python train.py --head_dim=128 --intermediate_size=1536 --positions="learned" --parallel_block=false --optimizer="soap_variant" --lr_head=0.00552 --decay_shape="linear" --final_lr_fraction=0.0
Each number is 128 + 24 x the weight over its row's rms, rounded and kept within 0 to 255. Layers, rows and columns count from 0. Numbers have three digits each. The size before them is the row's rms in percent of the matrix's.

# up: layer 3 MLP up, 1536x384, rms 0.073, rows 325-424, columns 192-255
# down: layer 3 MLP down (transposed), 1536x384, rms 0.0641, rows 325-424, columns 192-255
up325 097:110155151100135139142105119146108155133184160132168140126154055097096093123154159151128122128126111095125119080131165104114089134152158086138144111082103140144147098159118093094130065141141097
down325 101:144112111095149115114144128133133117083143117150162167128109108081152134103125134133152129118147126134109149081144140148122092114141175085162139144153146124158154110123156102085146096132144107
up326 106:171137164125117114107140142125128123134173131109091109157151091121122173149109095129083111138119104120129147133125096116129114185131109115145155104143153140143081135167102095100155158138149164
down326 104:144123174129119086136147183114105125113144160126132100131111120088125102124109128080100115175119080150148139125119126128090105155101140119172132096134152125099108139144124115157136116094128129
up327 103:133138102070145112149095094095110080147100156125122164097135164181117135159138119132119144126129122115118096128136108101143107115131108108143127119160102136121143110128155121103127045133104115
down327 104:075112122164154146169127120123138113142128138119103102112137139183140160136107067117140181103133116174156116120106107131135140106108170126125119132172100090135119123110133098091091070122128158
up328 095:119167122098105112109151154130103129087136110095123137138127141127098135127133099112071137126131134141100171148106093140149132143106125144143088126132146147109158151134142090108132172131161096
down328 098:128134121075122095166161126089139110076094113107137132109120139096160112097140118141117150108122085095074169165106170134144167107129137130138115114133133121128158122156165151121146118092168139
up329 103:107172129159111148093124092145125088143173105145124107147153098116135147112080111184128110122139161147105148141114150139117169158120105139154167117105105116111083129069091171117117117094151140
down329 095:102127132134099103100142112125083160122135116158106123099117137176131089160138097096120102114109110133143128144103146147109080144117164077110096134165150101116123182135144111130143109110117125
up330 102:105151152147119161106153114112105119143195133153104160079141135158120050131139106125118126119118109095120104115093096141122111132119166085115164125131104150101153091129097128114130123133130128
down330 104:186137124124127179096169116144154108125135139123132134160101115128137129134065093121129136113097155154115095148130137139139135152122133112127162135086125116119096117146081122130139156148117157
up331 102:148114118088168135160100128143158102145119116126100115186114139151124138095097123122138120144143107109123167113133097137097107092104117171093140114149120110130121131114158133129111094141138108
down331 101:071151144118150150133096125109111139141149160100087124125135118168160134139125103148119188113147121124113122121129152114140102066131109139186125133091128114081107098169116152132127108137112155
up332 098:079110123097112115109107111112081150113142095130120128128145137148148109107092121125118126137135145144118121109141123158122132159177096157129125119162161149118127165115111101144175139141127110
down332 095:126120094155135130134123112077147104133147108134147150142136111127118156096142136132131093132120125141129088078136098136104130125089167126125127101131131094104115117129127112140112115067183121
up333 110:123154139128119110128136117116086110102120169136108087117099125105121107121076134101149130101183158076150135130133116113158102160092110123126136145127140107136096130140139129136082151137119108
down333 109:136139136145125108142141084133100157135126111113130131171127126137134138127160164137189137191106166130145109130101145153091118136124062107127158080134115134145135147137101126155159098138096134
up334 112:122159132138107133159092088107147131113122133128119081128149145118116145115119100115152164098147140126142093134085143135119155126143142142118142066118087175139127167091147145147154168185150145
down334 110:127127169184188128158102125119120094119117152110164122117158119097091122147142158114148110117160137120129099131129116110089143142162098130176105157150121117145096148121157168144124097121116106
up335 117:111104168135120096131134124097133099170107135136109121123087104113126139107123103146145111121108136117098123141140128155114127153134089129134117085126093135110114129107139147149115103126150112
down335 113:161142163146149088108110109129144110133131209111147111148156106097116138132152128133133126142111149115147176138055108140107073135151132171138165101165098139098095159112156101138111094110102191
up336 084:148148139093130113148117090100100080164134137114158163120132133091108113091123140145145148114104118143112135141122105122160195152126129104145124114119105114108120101150134091103117128097083119
down336 091:137144121137106131169130156163143143142157104153117164112137133124079094136104157128080123117112095103108154150121128135108132150127134120139110148138107154157144112173099119162133131075119125
up337 102:119157101120086098147108126148140157199147131183122052138139098097123102147143140114114087108162097130096123130101118148146178142119098143083110188133111130128143146144144129135115120132137157
down337 090:143128153105142177165120104127102094095085098133100156100097151121126146105159119102131155134145161126154144120124130103086056075094129128129150110132156147141112114134107148142138119157125159
up338 097:118124145150111144131114070135069125151152188121134131155116137141110146113112119147128068173158129133130108151119154135078091180144160157078126107142136129152131129116162099122087075106127190
down338 102:124172121112100120145158084184126113134115103147164126188091146109136149135142136158145111148096124128156124136146126153140134180135089132139139119117118124133088118130117144138146094125161188
up339 096:166154096116128130126114106122134101091158157158141161122144163147155110098126159126152115130093145161115103089172117126158104145113162123148126119084137159099143142126157155158096131149085122
down339 099:098149118125080146141136127118145122135118111135152123146186150134134116119176158175136108132102134106137115122113163129148153150078147126116142090146172171107123144116136163167147098170094134
up340 102:124161159103119112128111104136143143148129169134097133120143143149098126148118110128136136178114104169135100156126142138129150159110155126139122142110168107109142135114151174112146111169090118
down340 108:135176130099136141132148117136121161162124140174091133151143129103115095139090110144149130145165158118145115131122091128147109152110162168089130157152153097107129121112148144134089136114096151
up341 093:086130086127151145140084150135114116144119114133168153119111114149100093129181087168112137116143155134112167163106143119169131139118177088156118122096109125157150171099153112060172126123150103
down341 097:108102127139158177144125135088087122126146127184095134126106162077108083145124123094106134098094134135107137095086126146134089137112112105150104141127151103141114118084136124141095126159142093
up342 091:126140149157111158108107110112177148119136153118108154145109147151142118142061147133136150134128122130117140106101109107128096117136096139124110163143161109154122139111142143121167181163103068
down342 090:161147089132128098164127133130104137098148126053127095101127099122150139127130103114128064156163132070118139143149145139133107107172132101123086113143142100134169143169149082142155138150135088
up343 080:129118095103121133083132179113126111105094119108159133117146118098125115130102107112140147118170121135145141084143156145172092113116116095124155120111111158109110146075143114147121159104125107
down343 089:157133124089092138093143177153138151170138154111125146122134147138147121139122125153158134099158141138154128098083143154120144135151114119113177120130117150098137139115173118151122151073174116
up344 102:117157117120133151100125104141117153125121095115159135135102154112084129125121150193105100121109126093157090129115111167145082119134159115191144093149144139129134094147109123162154126117066138
down344 100:094133114133128115178133135129131102138140181147095117120137115110151103099113132081158148122114118156111130122135125121141180161106116160074151135103136105107097130109150156091127141153132096
up345 121:137099131144180121140141123117126100116147141087148131075179083133127111147093132102080172150113126156151148138129116102168142126145116191138129118172135077154054130139095115134149135136140072
down345 117:109094130113152119188109122143139117110148118108097112161107137126151108109127075076137168123090125108141129138118163121179106118113105164142151094132114148132132111165108179120160145166116144
up346 096:148150167146096142134097090130137155119122135141127187163097118080171111120117148119142164127144131120126149182157167158138146120124093148156119117135110143141075118126133104133137150130139091
down346 098:095141084143152110133174130146139155166080127088108131129100120121138152085127143136120131092149160114126079140153096153138119167147132069082120169139143113153085137130111078140129137130132158
up347 104:091124158153170144130119104116104116149147153128095137118121142148104040127120134157125117134162134119137154118127077132133116130149092130145153099121129110094185126093137121171124106096091142
down347 107:138096087139074125123127159135147117153149124154139099126091164111146125110079139114078126147113102103150136113126144126129124113129108111120127126128108139152118110106156087136138139125125122
up348 107:133132136165127133116183136151166116135127114130132125099112143105160116151110122148125137147111125133129139094159147117126149123148148149119143124148121120110108097154119120125076101164102105
down348 107:145099130107109122075126145127151164146147171084112151105123154145131160160084154103077097161112127135108145105110122153113157160120128104151165153152151157157086130168129120124092128110100111
up349 083:155130120151126142148133102120113146147129150146101130113078142114137139137130109131145137194099120167123133159113163137162121115131168170148106112149136157128114117133137101121107161173111136
down349 085:123084124126110131087137145089190120141091137120107076117112149129140085162152124125096139160094149115123127121094142165166141120158119073153141109129144129128080114138130121108141120142128121
up350 087:138105130127115123189131147125052146121106101158155111120155141125148159111101107122157138095073092183146067128163119139177142124167127152152134125118115110165150187136148100185105131164132105
down350 094:135138140131129152119107130113149142099141156147121112112136107173128117098136105166097128159168133135135146116118133154095114153104126098173184129132130153132124155117124159099114102128127132
up351 100:113113141123121102189139132116136081119172135135130163138158112113115148128108117167157157158138115122154138103124135142145181101103155123114141106120129126114131093102081154141122110157141121
down351 098:106121131135127143155173103148121117106063111120121138162118136110140140140124148152107113144136156178132114127140163134106147120114151128134198123156112128135142106114087134121144139098132170
up352 099:146131091149135063107182117103138129159084111130147134095134129170126098159138120154128121152124119113114162136116164171084128155096095101131144125145126138121165122139106143157113172167162089
down352 100:164166117154121148103165109123179134128109121099152158105134103135114092166128119145159118102113138135164142118109123073123158169194105167111134117148132111142097096112102157139189102150145109
up353 121:102108126153083085107108118157148133121125131158147117100099121141126182118113098130140143153113150148101109136092136104169154179132116161128073112139124123159106144100162112141129077110124125
down353 097:102145160136123112125087137147141117145157165130139119109101136153119153088119119141123130108118127102099108123074159107161149174175137167116110136143147121171131102124144115135126091106104108
up354 104:155164168143128133131133127109146117127145124134145147078175156099119119132092138134123163139138145090128102105144128146139164128105127160150125112148126152151110092109109128161128158115090096
down354 104:142159160153134138146131105149145124168138145160098116131140152135127170118128166117162155114165120124151153108152118125135143141129141147138125159143111129110082111121114165165135132159136126
up355 115:160119082119143120140120137143103108142120132088114146116128123121085097174145158136135107099117147133113116133113150104123135156113127105200124105103097133161161111149099118145080110135135135
down355 114:101143156137113142108123132111100086131146107092140095146083132144076094133129142078150130161098155166132141136094141151104138137156103107154128157135138115150152140159109070174116155128093128
up356 109:133127109126113117099095117130124134102116121169108088115124153126171090103134164154139176126160115141116122128161155172151130159119088186166149126139128103152132173184129115146140118174133130
down356 106:132151124101082113111143146110098137165138110123135135157144149147127116177134105137175105130105166112169128140156105121117109129115144086172117112099081117139166145143097106142106128057149144
up357 120:118126155131141138139096128119104157099092131165112104146135123112113098114120146148136129139112187125152102160156149154103128168072136115113115146143151107101116095169125124160104098111090121
down357 115:090151130142153120101113112139131135148081141150094114117090110131141148061169156143142105148099138102137150140137146120129155111074108115115119124154131131111096129154136155139106095112094150
up358 105:112117123117064093139081080167167128130131119114104127120129107138152118112082163117120135175105110148137148136103111102144142160140095147135137120119096187133112109154134158163138127193178125
down358 099:116117109152104160113105084106193127121127110136142155092144121145119139152122153107162129121132112099083135136169144099099086082146131137120158135137140136129089100101122110152139142138141137
up359 111:127133100158071128114133121096151140151112140149097103152147105140151155109112111115155165124141098132168131128110118144123141127092131116133186148117156132155130176090147119163110125093199107
down359 103:138156119157122150135197141162130134130113188130150161087126100108124127129136061108123125111115134117096114096160114135128100089134085099154105181110123160163089164090167086094097140102135140
up360 109:117151112115119137098115130079096151175137139128162133085165072162106166112110096141129081137153130123160167123108092151129127100113140100139127123124132131101146121146128143112145151089082172
down360 108:160104122160067090138148130094128127154131107114131127096098100126132132101124103116149151143073140121120128156123114125132157138135157112102132093107114112086109136136139132135109169120108167
up361 100:114119150074160129153146106133135159137134135128131195140096102125140137085173129130133146105101117107122114118165105150128180177149121161135108179116127129098094104120121092085128121144116134
down361 101:127136123107108083113139102092114134110118111111154129122096172129138103131152156113164089092124118158088079167129098102128159135129124119120124120180102068151108077127123118145079110125129108
up362 116:155147138147072167113160138127112143129085115103129111117126111130121142145141117100099127105131131171126112142098145138114169101104109124204094158151116100095096189119129131158159134124120131
down362 112:101193112118135154073107156116080074058085121126131068141111123064117141125162092139165170115146101138105114132111164117167143095136165111137108102179123097114110153096125093147139119130108139
up363 085:124136115143110109136137131167116111117151117122105124143116139153134100105124117132137090149130142111174134131134156146115150109126161094145134137146135122111120128131091107105117114112129116
down363 091:137148160137107126094158123162113199166111119143141111114094138122127149111111117108142136145186112090117114115121151101161175102166086143139083158105166124105129120140165123161113115144158127
up364 089:156177157123152144127161085125137159117115150125139166119096154116114096142173096121131132124093136144093096102100123117162102081105097130126134101125073139150165116145157124116135162139142157
down364 090:112116122148114139114129139133123129119168112143165132104154104118135142147110138120143165136127080126153107138123115100139129110083097134174170135130129130151149163154146121135134107144109101
up365 096:124111054111107159110139128137140173121128140115135127107139148143118092094101145153095106165139151160152129125142096122161146133158110135115126127157120159149134120156108103111103118166087140
down365 099:130117093139109126106165096103171140108103109122157138125117104125079118122177144157158104122091115113145157151103184130131127129069152161114138115102092167110141145106149175089124149078120153
up366 105:096067146116152125123133095140114155146161099127101128150115157121138116144155139105107095146122140153108139109154134135113113123166137115102164163141158160135140102123070143100064193126171126
down366 104:131106146125107129100171142138134158171147089136170135146121129179104158169141157075121119134131101103150172089132119144144129089111143106129162146114067102087128107156138121141178117131086133
up367 086:124089101152126153142138125117143140112145115152170132164089114156126109137119098052115167144128103114120099150104117124154156139124135166117114116143133089171145077142137120090140141078116152
down367 091:145144093076129174122142077150117160130121089118091140119110114122137122114136112119080173191049145158111156115129112085106099100126124145155113104110122113122137170159116143146136134117113133
up368 090:138147087157163099140123156080121158115130129180156169128166191150094103137142127076129092136100132140117144161124112087137087123091154132148143125191101172126140140142145065141129125166164130
down368 090:097122152126160130154154106085109107166147138108127109128122150169096153162058117145143142157147089155114132117155130117145114150160113139166141135127112159119110140142098116169130158159182117
up369 107:128138116115140120151131159103134131117141154091120099100119102137115108100116146100112118147159131138115138118113115128173085110122152154159129103102169119160094074142134118108040108143161135
down369 100:141187100190110151153086138119147097158136105126165091109149075144131100115123126116164110144134125119128144151139113124152130135180098117114125131149130149171137134150121158166130192110102151
up370 106:169138121078105134107119077107107113111112143128135133147137105175122133113133093076106122160135113090080125111115098151114159087066111153158097126163107071111124144142099159112136156145125150
down370 107:067119149118104100113111083128121131093114134131137152122131091142097136097138099125127137151136087119097115101137107107086094115131133121163125093095125144125144140100092109136164135111117132
up371 099:107178149100136134102137155162128180142148163120083134149153109120194130130114121150089164107125149121110121139148140133160143165136133100156107113130099141171132075061144144138095143164112132
down371 098:150162129127098115174126106154150124137142134137105112129154101173146087105124139094128132100097093122140120131123137131164185119173155144121089110140176166126175125176095144105128121145104146
up372 100:138074165130119114115123133134141132159114135134177128124168158128134138099121142077107134140142119112114092090171115127156115125092118112139142137116135096089097162155151105114147104137122119
down372 099:088113131134092141157120101147155133161132131143102105130179120131138172118181102129142129177125151131159143121188124110139144125097126147140107124123138120125159170113156132143120119126162143
up373 094:161199139110135146098149123130074143156158151127090120126149113146131110165113109107152134124135117085168115171159120158125159083085186145126151121120165124139129119149115106090166135129113120
down373 098:121133116148105109155124185127134110119134118145146149136115117101122110149093097151131116154103126138158180122103107084148122087101075152112127137119152111069117145092147130154083149128134133
up374 093:132172128113160139142111183140157084137124109135111135123108154080105128165210143149109124152104146109119127127129139112119125073119121145129119138137128147151109103125130152066135167159125144
down374 096:128116149129123062105121134119132117133183133145150127111155150178101147133123131141086103129122181075140093121129151145098155137114105118116173152142118107114113114129097100137103137133197130
up375 097:169149091110118068162171116129117088122116130094150140126112144124128161120141171119102144112127088164146130136102118149182109150088123113105124105161126162139170192118111121144149122158125131
down375 101:131119131154110150149101131132113094130171103099158148157158154142182140116163117147116110160158150126114167149111126149145147105140142108162101105156143115143164116115137130108109106115161131
up376 104:105176109093083151094138079161108084088149117134090131121148132126185103101111101136111119132180133104166135112153146129094098150149126166081110120131161144148123116123147140107114152122134120
down376 103:127132123154146157139103120118087109166153109112142141127119124140127138115111119104152122102112096130119106163117142119118163113110122116110130112160091139175112183124159116103148144108101165
up377 095:133157154132121141116135115155085135170138083141155093147121107095118130165137090116122126108116123138134141134127116110120177081142112121151157161125147133144135143096131090134085085155112114
down377 097:154153127125153129125126160140104135155142112088136124147169157095129108080155144138116126119101183124089118159123127162118108130123131136128155134154059106116157135160110133090110156132161144
up378 095:133170134157114111112124157126131134082134130139128171128109135195103103114111131133106163141158160166093126095110137160135151099138138072113170153125121135142136117144131107086140121144164163
down378 102:128082137114146128051118103147138072096133125163142114124112126149117096136133126114145146094103144147117119153073107148097145083152128107153138106134124099110109098132150107125141093125120105
up379 094:126128133139162134081146132088113117150136106126154102111133144134136131158145118114197128156100139105120135128114122155132115151168136073112089098065118113089093147160123115134112141066114130
down379 100:187134136107115123097138125140119152132129148113135149141153139146084156128133130113136165156095158143137110175151121155173152126145167113151119128136113149106138164118136146104121137108145088
up380 086:124137151137131157103140132134133116131145125113131101131065146113114107097125120118129121122093151121137149130120075117105148173130133153128160098083124130124136125132158137150161137128122142
down380 086:137155111097105149104108096151114102146128109136124150128088127102113128118115095123122113114153134111132142100075129091095120141173122125112134120112125152086168171093141133137110139098131133
up381 123:135189120117168101130124156076083101106095143172098127128130125161125106118146150133125107121150134127116143137141161143137111101119167110126129101156119149108115096105167140118128163110144133
down381 115:114148161168132097116114166129125119145103126167106121132131137119119122095143175107120135148097147103120133104123093142100104188117133124135120124168143130122109139086105136145143147095084142
up382 111:135120099126140114074119120098150096162142205166132120132080137157135127114136109136131163147147110156138108157114133126102123143155109095103151093109096127136137153147124151124178117177105121
down382 101:126168172128143153119140098190143165134092164173127142151072153106114085130116114138121125062114156154131100116157117163131132102063126145142091141153124113175154142087142143099110120143145166
up383 104:135157135101100103170145133127107105139118098142128070127132135140160144121152114115130158118112114145147140122082106105159114139165130165151117137115091141118136129130137163150098192120178119
down383 108:119142149159102164123138116123152152122129115118133110163128077159122153109121150082146135105159130125117101164135125137109132121115110109112120136127144121119115128134062178141144102139114076
up384 084:120114156104163110164115098133092086090134114137150169115162164106131142106112161133126144144115113145115140065120149121128180133142133101113149126110175121144117102140103142112092153132124163
down384 085:133089125143166135096114144180129141094087135114120145107130098097130118053069152141144127159126125117116148121116137115115155145154138081129100135140128120144115070125123139095145132128102152
up385 099:137119129083148154140113128112134151131143164122138161127116175169130163107117138131111124114155069142145082140120125105100170125094164137111114137129127174120105123159144143115129084154123124
down385 097:151152108134131180112053115125143146134145074149122159134111163185166123106123168122142119174097132095140108137117114150077105132097129120151109140147108145100145141147102156108114125088123119
up386 102:114108161133142170143078166156156140117098162159140150142074112108148155143160125130146111171170115119123139133117133164195151139119134142113106152117157179085126139125129155118117144141117117
down386 100:124122087102172128137095166125132117096151174141127132097122119112154148139155110107061151138160117120089105104121149114098147165124088129099159149083129131134134153131146116139142141102154140
up387 106:137151132147114128113145174119118145157170126119104097102089117092105112166125098111156144138119154128140131141130060158149141118116109117107154117106117144194125092147127119114139192067136102
down387 108:121114120139146176141151121124120145087089103196136145137127098131151145139112156099129129147145127158111135124097127119151134110149140183124123134147095124139111125151127120169147148121126131
up388 108:145094162120136145134147062172162157114083125156146126165118114218096098155113106113147131120124103142154134136143106098124130148136151119101124152155166118096162189143136147125130116102091113
down388 107:139153114161109127100139116144124109130124138124148096144089141167102116113155130117140104117125138151113106101138132145071122100151123164197114126041134110134150144133131074116085085139133123
up389 110:154113121128133155130153137145115095145168162095099139115119097129161089135136132189113143141105111129162134150142111094086111101151129116116142132147096117108128116121089140155068112125097142
down389 105:146117090131117153134129127096097172070122159128113126186114114114131126112154091109150070149129151163075150132146152155163146120091093071148108125152112144184154139123115120148135145131095106
up390 112:123097096121114144155131152093135122115107137107103116142111105096203140140099100102098116106165159116143115135126109159114131117123115159083127128160145123157081120118165136115118136099149152
down390 113:133092075166140136131114106119112150118108142115055107115103126094147097135123140132153121167138137132129166122111106118133103131113128107074134147158157141172084131129154137124090133151151133
up391 104:107118147118124099114155128142129161160111116157108140103067129113143144127080127141085146153129109114146135138161135135141148070127132135120154096093117161139099158136144176134177143146149125
down391 104:112166141105162151139108139124135111090138075142147131098102110126059153113137155140128085123159112138127141110147138137151132126140098106111163173137133158137096113111061107125093110094112132
up392 095:137140152086147074164140062111127120067090143152136077128137139117186145107095150139112106188105131123138106132138156128136081133174133117129110108102111141139106111090124141135153150150188102
down392 099:104137155111146122151189114095106123124125143153092099117147126118156165102113157083111127170161118135134090135189122139132111147112142088145132162117083152157147161125152110116134121068154115
up393 113:092132114057078074123102169173097108117125136145111109118121123104126120157151121180121131153174131107128127187101152121170119135152137125110131119126105133126111105107130090149123130151172094
down393 113:108127131106100078116136164125113108133080139135131071161152144177148181106186110130170110128127119153113123110130099149152140126114146103102130144125124179152142157123127127115076105117139119
up394 106:128144070141107154191142111124095134139145146140124136137104157099124098099142108152081117085102102147149115126128129172071156105135117109158081129108164139126147120134126124080139115107146159
down394 091:163132094086121168124114108117084130115116117116130142164109138103102049112141084135104133136126103097144091126112137122105159118119134146118111144102152100137130123114114115095174144103114147
up395 120:119146051111101131124105094111109141167131168120109149136130142117118109145137142135092120108140123138118132101089142064135131130156107115117163129163111142146077116142154124117122154093168135
down395 108:104180118114128138078134123125128123107142059179125146159156136133126170123115118097154115150092150136139141160044129146114165114142154115115118132155126129157167106135126128098101118101132101
up396 080:145145140099123113138170142138114096135105116141132137114103118115135129163129120086110104143149147152162095100100114117094107124121123118129093101159131127150093115074121126174095123159144161
down396 085:146079091154121195142136116120100126153179096130185135077117134156130127106123152117143091162136108140106103140128118128146155139100117140113146136127149096108139123120151116120167142134141081
up397 111:189145098088125091114072170149140107097107150080151125141094135132112131129114094177111133163148130129136075125101142102111142164103126078138117124116114183141161096114125124129161132120152118
down397 105:161148152157141116176164113129127138106115154120117102100085152127105164096138120118154098115164060140150128149137135140111097126101116087135173097132117135146113137129125124088185158141154145
up398 105:101131090073148120129075111147133095127125086163112144112108177193132162092173199118134119086122095166134101109165145094136158143146102116119129149128139159152165145166117079166133086130103098
down398 106:130165112160135172160109183132106101133121096156135165119121134061169151114173125114145127131131096149119147175107125136151129084102160101100080097140124098092168114131160141188127138140127137
up399 099:159109138125109119104148138137134119107169108148152138144130128108113128143077173136153126160104074138125095129101112129093175142125113157160130167129127138185107126129118136163121119125109113
down399 094:160181113132085144152061105153142130135121145093135162154103153113152124131151114118097136167129150120131117152119151101137104122144137121138125111142101086092132150078105131155097180137112136
up400 087:116112138156141107114087124157152141147138155100132152165108179146130148092134132135149129098132167136111132124112118132107110104131102150113137090141152124117130126094106159064117097080132126
down400 095:145109125139113149113122135101137143163146148181120132128119108108132131109110181126121116141147096112117182144052137113138135143093130154112156148128103136161112152115138129139138147081101119
up401 089:145135134125130099123121146154130140082168110142118200090128129090139142150139154136098160182160102112158139134142105145115142143151106134138118162113141145117109125141105131166110149143176136
down401 091:080142119142121089144122152101094135143108160119135149098157093104134135122117125138103131151141126136108119143137114115165152139128127174107118153104134104130162132093115083144137089088144160
up402 106:162140125131076130119140153148121145172154139171184090145095114151125136156113099122151108115121160135123128129128088118140132119147102154155092144098167130096122090165131090111134130161114109
down402 106:122115113161158143130166141146128134131138121131155142144110114173156153130155161156125147109103124130111130154094123107155146086110161161146123099121108110180158126145094113098127097099128066
up403 092:161123093133132137121107105137120142128155149087164084180168132136093148130122099108143127138170153125103126152155117129163092156148116095140136157162121143118126136117117138124100128140135109
down403 093:095140119117082128116105132115123129104138142085163136100145140126138131131185103122150101109140142135115150129110103151101136105150140146133116092137134112092098174104100124137160155136116168
up404 113:153144144135099137101146144100101104149177126108155122150122158104077107127072104130158133149119139131132108125077112098115134138094127130125090120120123134104102087120140166131141132085074122
down404 112:132153100169133139133139123153097097096090135095118104119126149118125154124110140173098140186135134150126148121134123141137117153160122151143080147107138105120096143070183124113129102153120119
up405 107:123132105173152077120187097092116132168115119135154146121149124136113138121164123118138104156128158116093109082124130170155087113134108162142079113124113186172138136157142085131147145135124120
down405 104:112113127156135100115127090157112126108078123143146106142136157103119111153136151117137147137141137118131144096114127136080188093108142121082126132148128128164072092117099077102096102176136138
up406 095:134166186133129084125139112133150141125150146102154111090128109131132149140134163103105139166150086107092119122153103109127092093141167125144131100131113125102103114131129092096175098094126138
down406 092:131154088139130108169144098096122119129113090155106135116096103095153114161118111134109133108112178145176107088159135121160122118114129159134140125099132147090151152129130123141109122137147129
up407 100:149148130138157124079088148152157117110121084086080126118080135083155090123131133126094096154130103133100118145167126111108099136111107152129138097071132163138144141109180116111083101109129107
down407 099:154113110168127112156134137129079144098149148129115146137104158102124163174157130148137139158136185129140151110149150133166150143145122098116151168118155140129155142112097110122151125165140162
up408 105:167106114167133149116157165110155143162146129140146098070107126139136086130063134138093133124145156105124105162147108078108110072119091128137166155134092091090121090156117104128128168125155113
down408 103:126072137103113077131144105124097136095129113123166125128161084149134125139146081141142122144185119072111130167156126124121090149094134146122148137124128134119168150146204142131120069131176113
up409 099:161125125125122133124103130176138112153122101108153074138148147151089130190126076138140148116128126127143157165122115162129111104111178132124099118112085138162136153116171145163156141118110133
down409 101:112135130094137113172087103084133105137096137105135138099090115148081099092162144089155148131129103125117126109130119100166135095109137135171136070183150109143154098091136092099116117114148138
up410 106:147115106157155119102133105125123094122131145144139102157091111140145104121129143135110129126153102161157111082099152107153176171119114098138114115139163159138145134130115135156143106098137089
down410 114:146131109112175124143053125145131123145129131099094112137130124124139095168140102088127140076171140108124146124079158146152128137140114127148104125110169107115107122139142098125064107142092122
up411 097:146121089117145115130119084126115178140157120100124063147176148175141165140121193088083113121110118099129134138167112166103120150094174094105112125148142106132106122133081125138107158155100130
down411 093:094117099136138128134125144103159079097116123094134089162118114168105139132105133145131104117110072117123105119127107120139097131178126129093112118157093094079132118140095125120122132097146126
up412 090:113081093120143091127138137150160169145142127162163092116082129125156114115167110133115147131124106124120144145121140150172115147154103159122156127107071090099120159108093120126104135142091104
down412 087:123130101158140120110139078140142126118087131107080132151131130142102126129135074170113118155130162095113113119121151136107150094171165095147153148126125128138109113150159103132143132148112111
up413 111:133134128086140136130130116077123148137146135112178144141141112179113152117165051110124172080133172114126104123156140097148118168114088112143100087140158147142144133135126146117174144101186154
down413 110:132107108107137123126177088128161101121146141117156140131145140140133116138117075118148146072114149131123126136151124104110112133120115113124104111132128121159147133095156137117169164148141165
up414 083:181185117133100110126143126163116153163134151108154113177153135156105158161155109140124133095161123123152169087156079167103144090165124146136097123110126155124128087109067101100146140122112128
down414 088:145132167142130126150149092114127126120130157159137083126149119158129133159122128152175097142120098107097157115153115143125146153127122195149135136100068151086117109096117131108097103143133131
up415 103:122128128141137144092146129115110131135175147130112123116110131094127116127073124110096144100111136148166154118147162211148065120078130127112137160116117140154141134120114126109115134103118096
down415 106:126108089099164133113098132115160082139167162139089135150172142156174125088136114152125139150166115167123098117101122128107093140159138128143113132130115116099071145134134115112168140164095118
up416 096:137122121079129110143120076135153116093147123132149158112120133177101116096136154127154201160130085105126131158120149146148125083126125133104107134092135092131086107162149082128112110108112091
down416 099:143123095106106114131133136114115106102091082132131115141148166144145142163130139108098146157142103127172112137139116138138086094121130139129116119123112153083150103116139086109113161147139137
up417 113:088111141143101119142141075144095140099137119142141131093138145161118099132164128103107121101122174099104102130099130098092136153084119106127143157136116144130115130159110135117131133123112108
down417 109:140108114102137129151168100129082152105097089119095167097108120123151086142126092121085150114079174104132143097121086101110180135097085135093119132145144163142121131138125124115131151100123140
up418 087:108146162060126155124077117135131102140112120145164099146150112148153131096127114099131119143130128115091162106134086129180177108159105133161134136133180142103147161111107149110121092085130146
down418 091:143138156131079143119156129106126129126084134122086135121148093152122145110109109132128125063155131141150121159131129144138109120124107144139114120123087109097169124139156104103144112134107122
up419 116:132152108092124174129166107116185152137155112090171134117113099140167142062156116105126161132163123153134117122115116132086129101120109129145134120121090143119137073099127201155144142109101116
down419 106:149108145096091105137107142138107119123128127121113147136119119128151145150105104107151109166135148118148114144114156109121133183106139093141098133133131137105138157133129097121111155103113133
up420 100:122179138147136137132105113158160133067099169151093090121146143117150108172105132132157136153102129134127135156105103106142132140142133079109107123153160146142075154127111090088081073085078139
down420 099:124124108153122136127128091104182150162118173120110093111089145106137136147146115158109124168146129111102147167146098104160146129100121098146151101141150150100092146123126103124069119134149100
up421 082:157156091130130131150148115150120161144136100131146129176105135142154143125111129126129158133131157124163148105146138122138116136118153167150140096107139160097172125182081097169168150132079105
down421 079:160159170112093126104105134101101123167122125140144166126142107126057160159117124132131160112138143094137114128126136118126135151100137111101114127095127162077155119160123079149143148144100115
up422 127:165113147107103160115133091193159155143109125123141156156133089132148137159094121144102141140110124120132109108114077120111095066115142166139115125115096120112113121099159151153130140113144149
down422 109:163145093123150137112138061141114125119117171107079096118133088129150120097146137104121130136092101147137087146147100110130127148119157132142116109154114111189110114137141114143131140097114145
up423 107:147100177113113138112131133141102129174134108177118090108082133106144132128166134143122100182102137107150107109145132129104133113142105119106121211138097160143131117099126122121131116145116143
down423 096:105107174136167123138078137135146091105121114166068150133056133087106070150127124145153110121137149151145128142102159100127150107121117137127098101085145064116132133123123134137143128125104155
up424 103:143167155123196139124129107108124122104167150143161112109143155151140129129092129116096140103152163104144121116129126093133092128133156115142134134081141134158129101152096169159108116175161141
down424 103:162115133138154130125162123133098143147096139141145161096144080107133120119128127144146121143100146088080141110137131134115132102170153112192166135140081148120140090107145116104074123102131116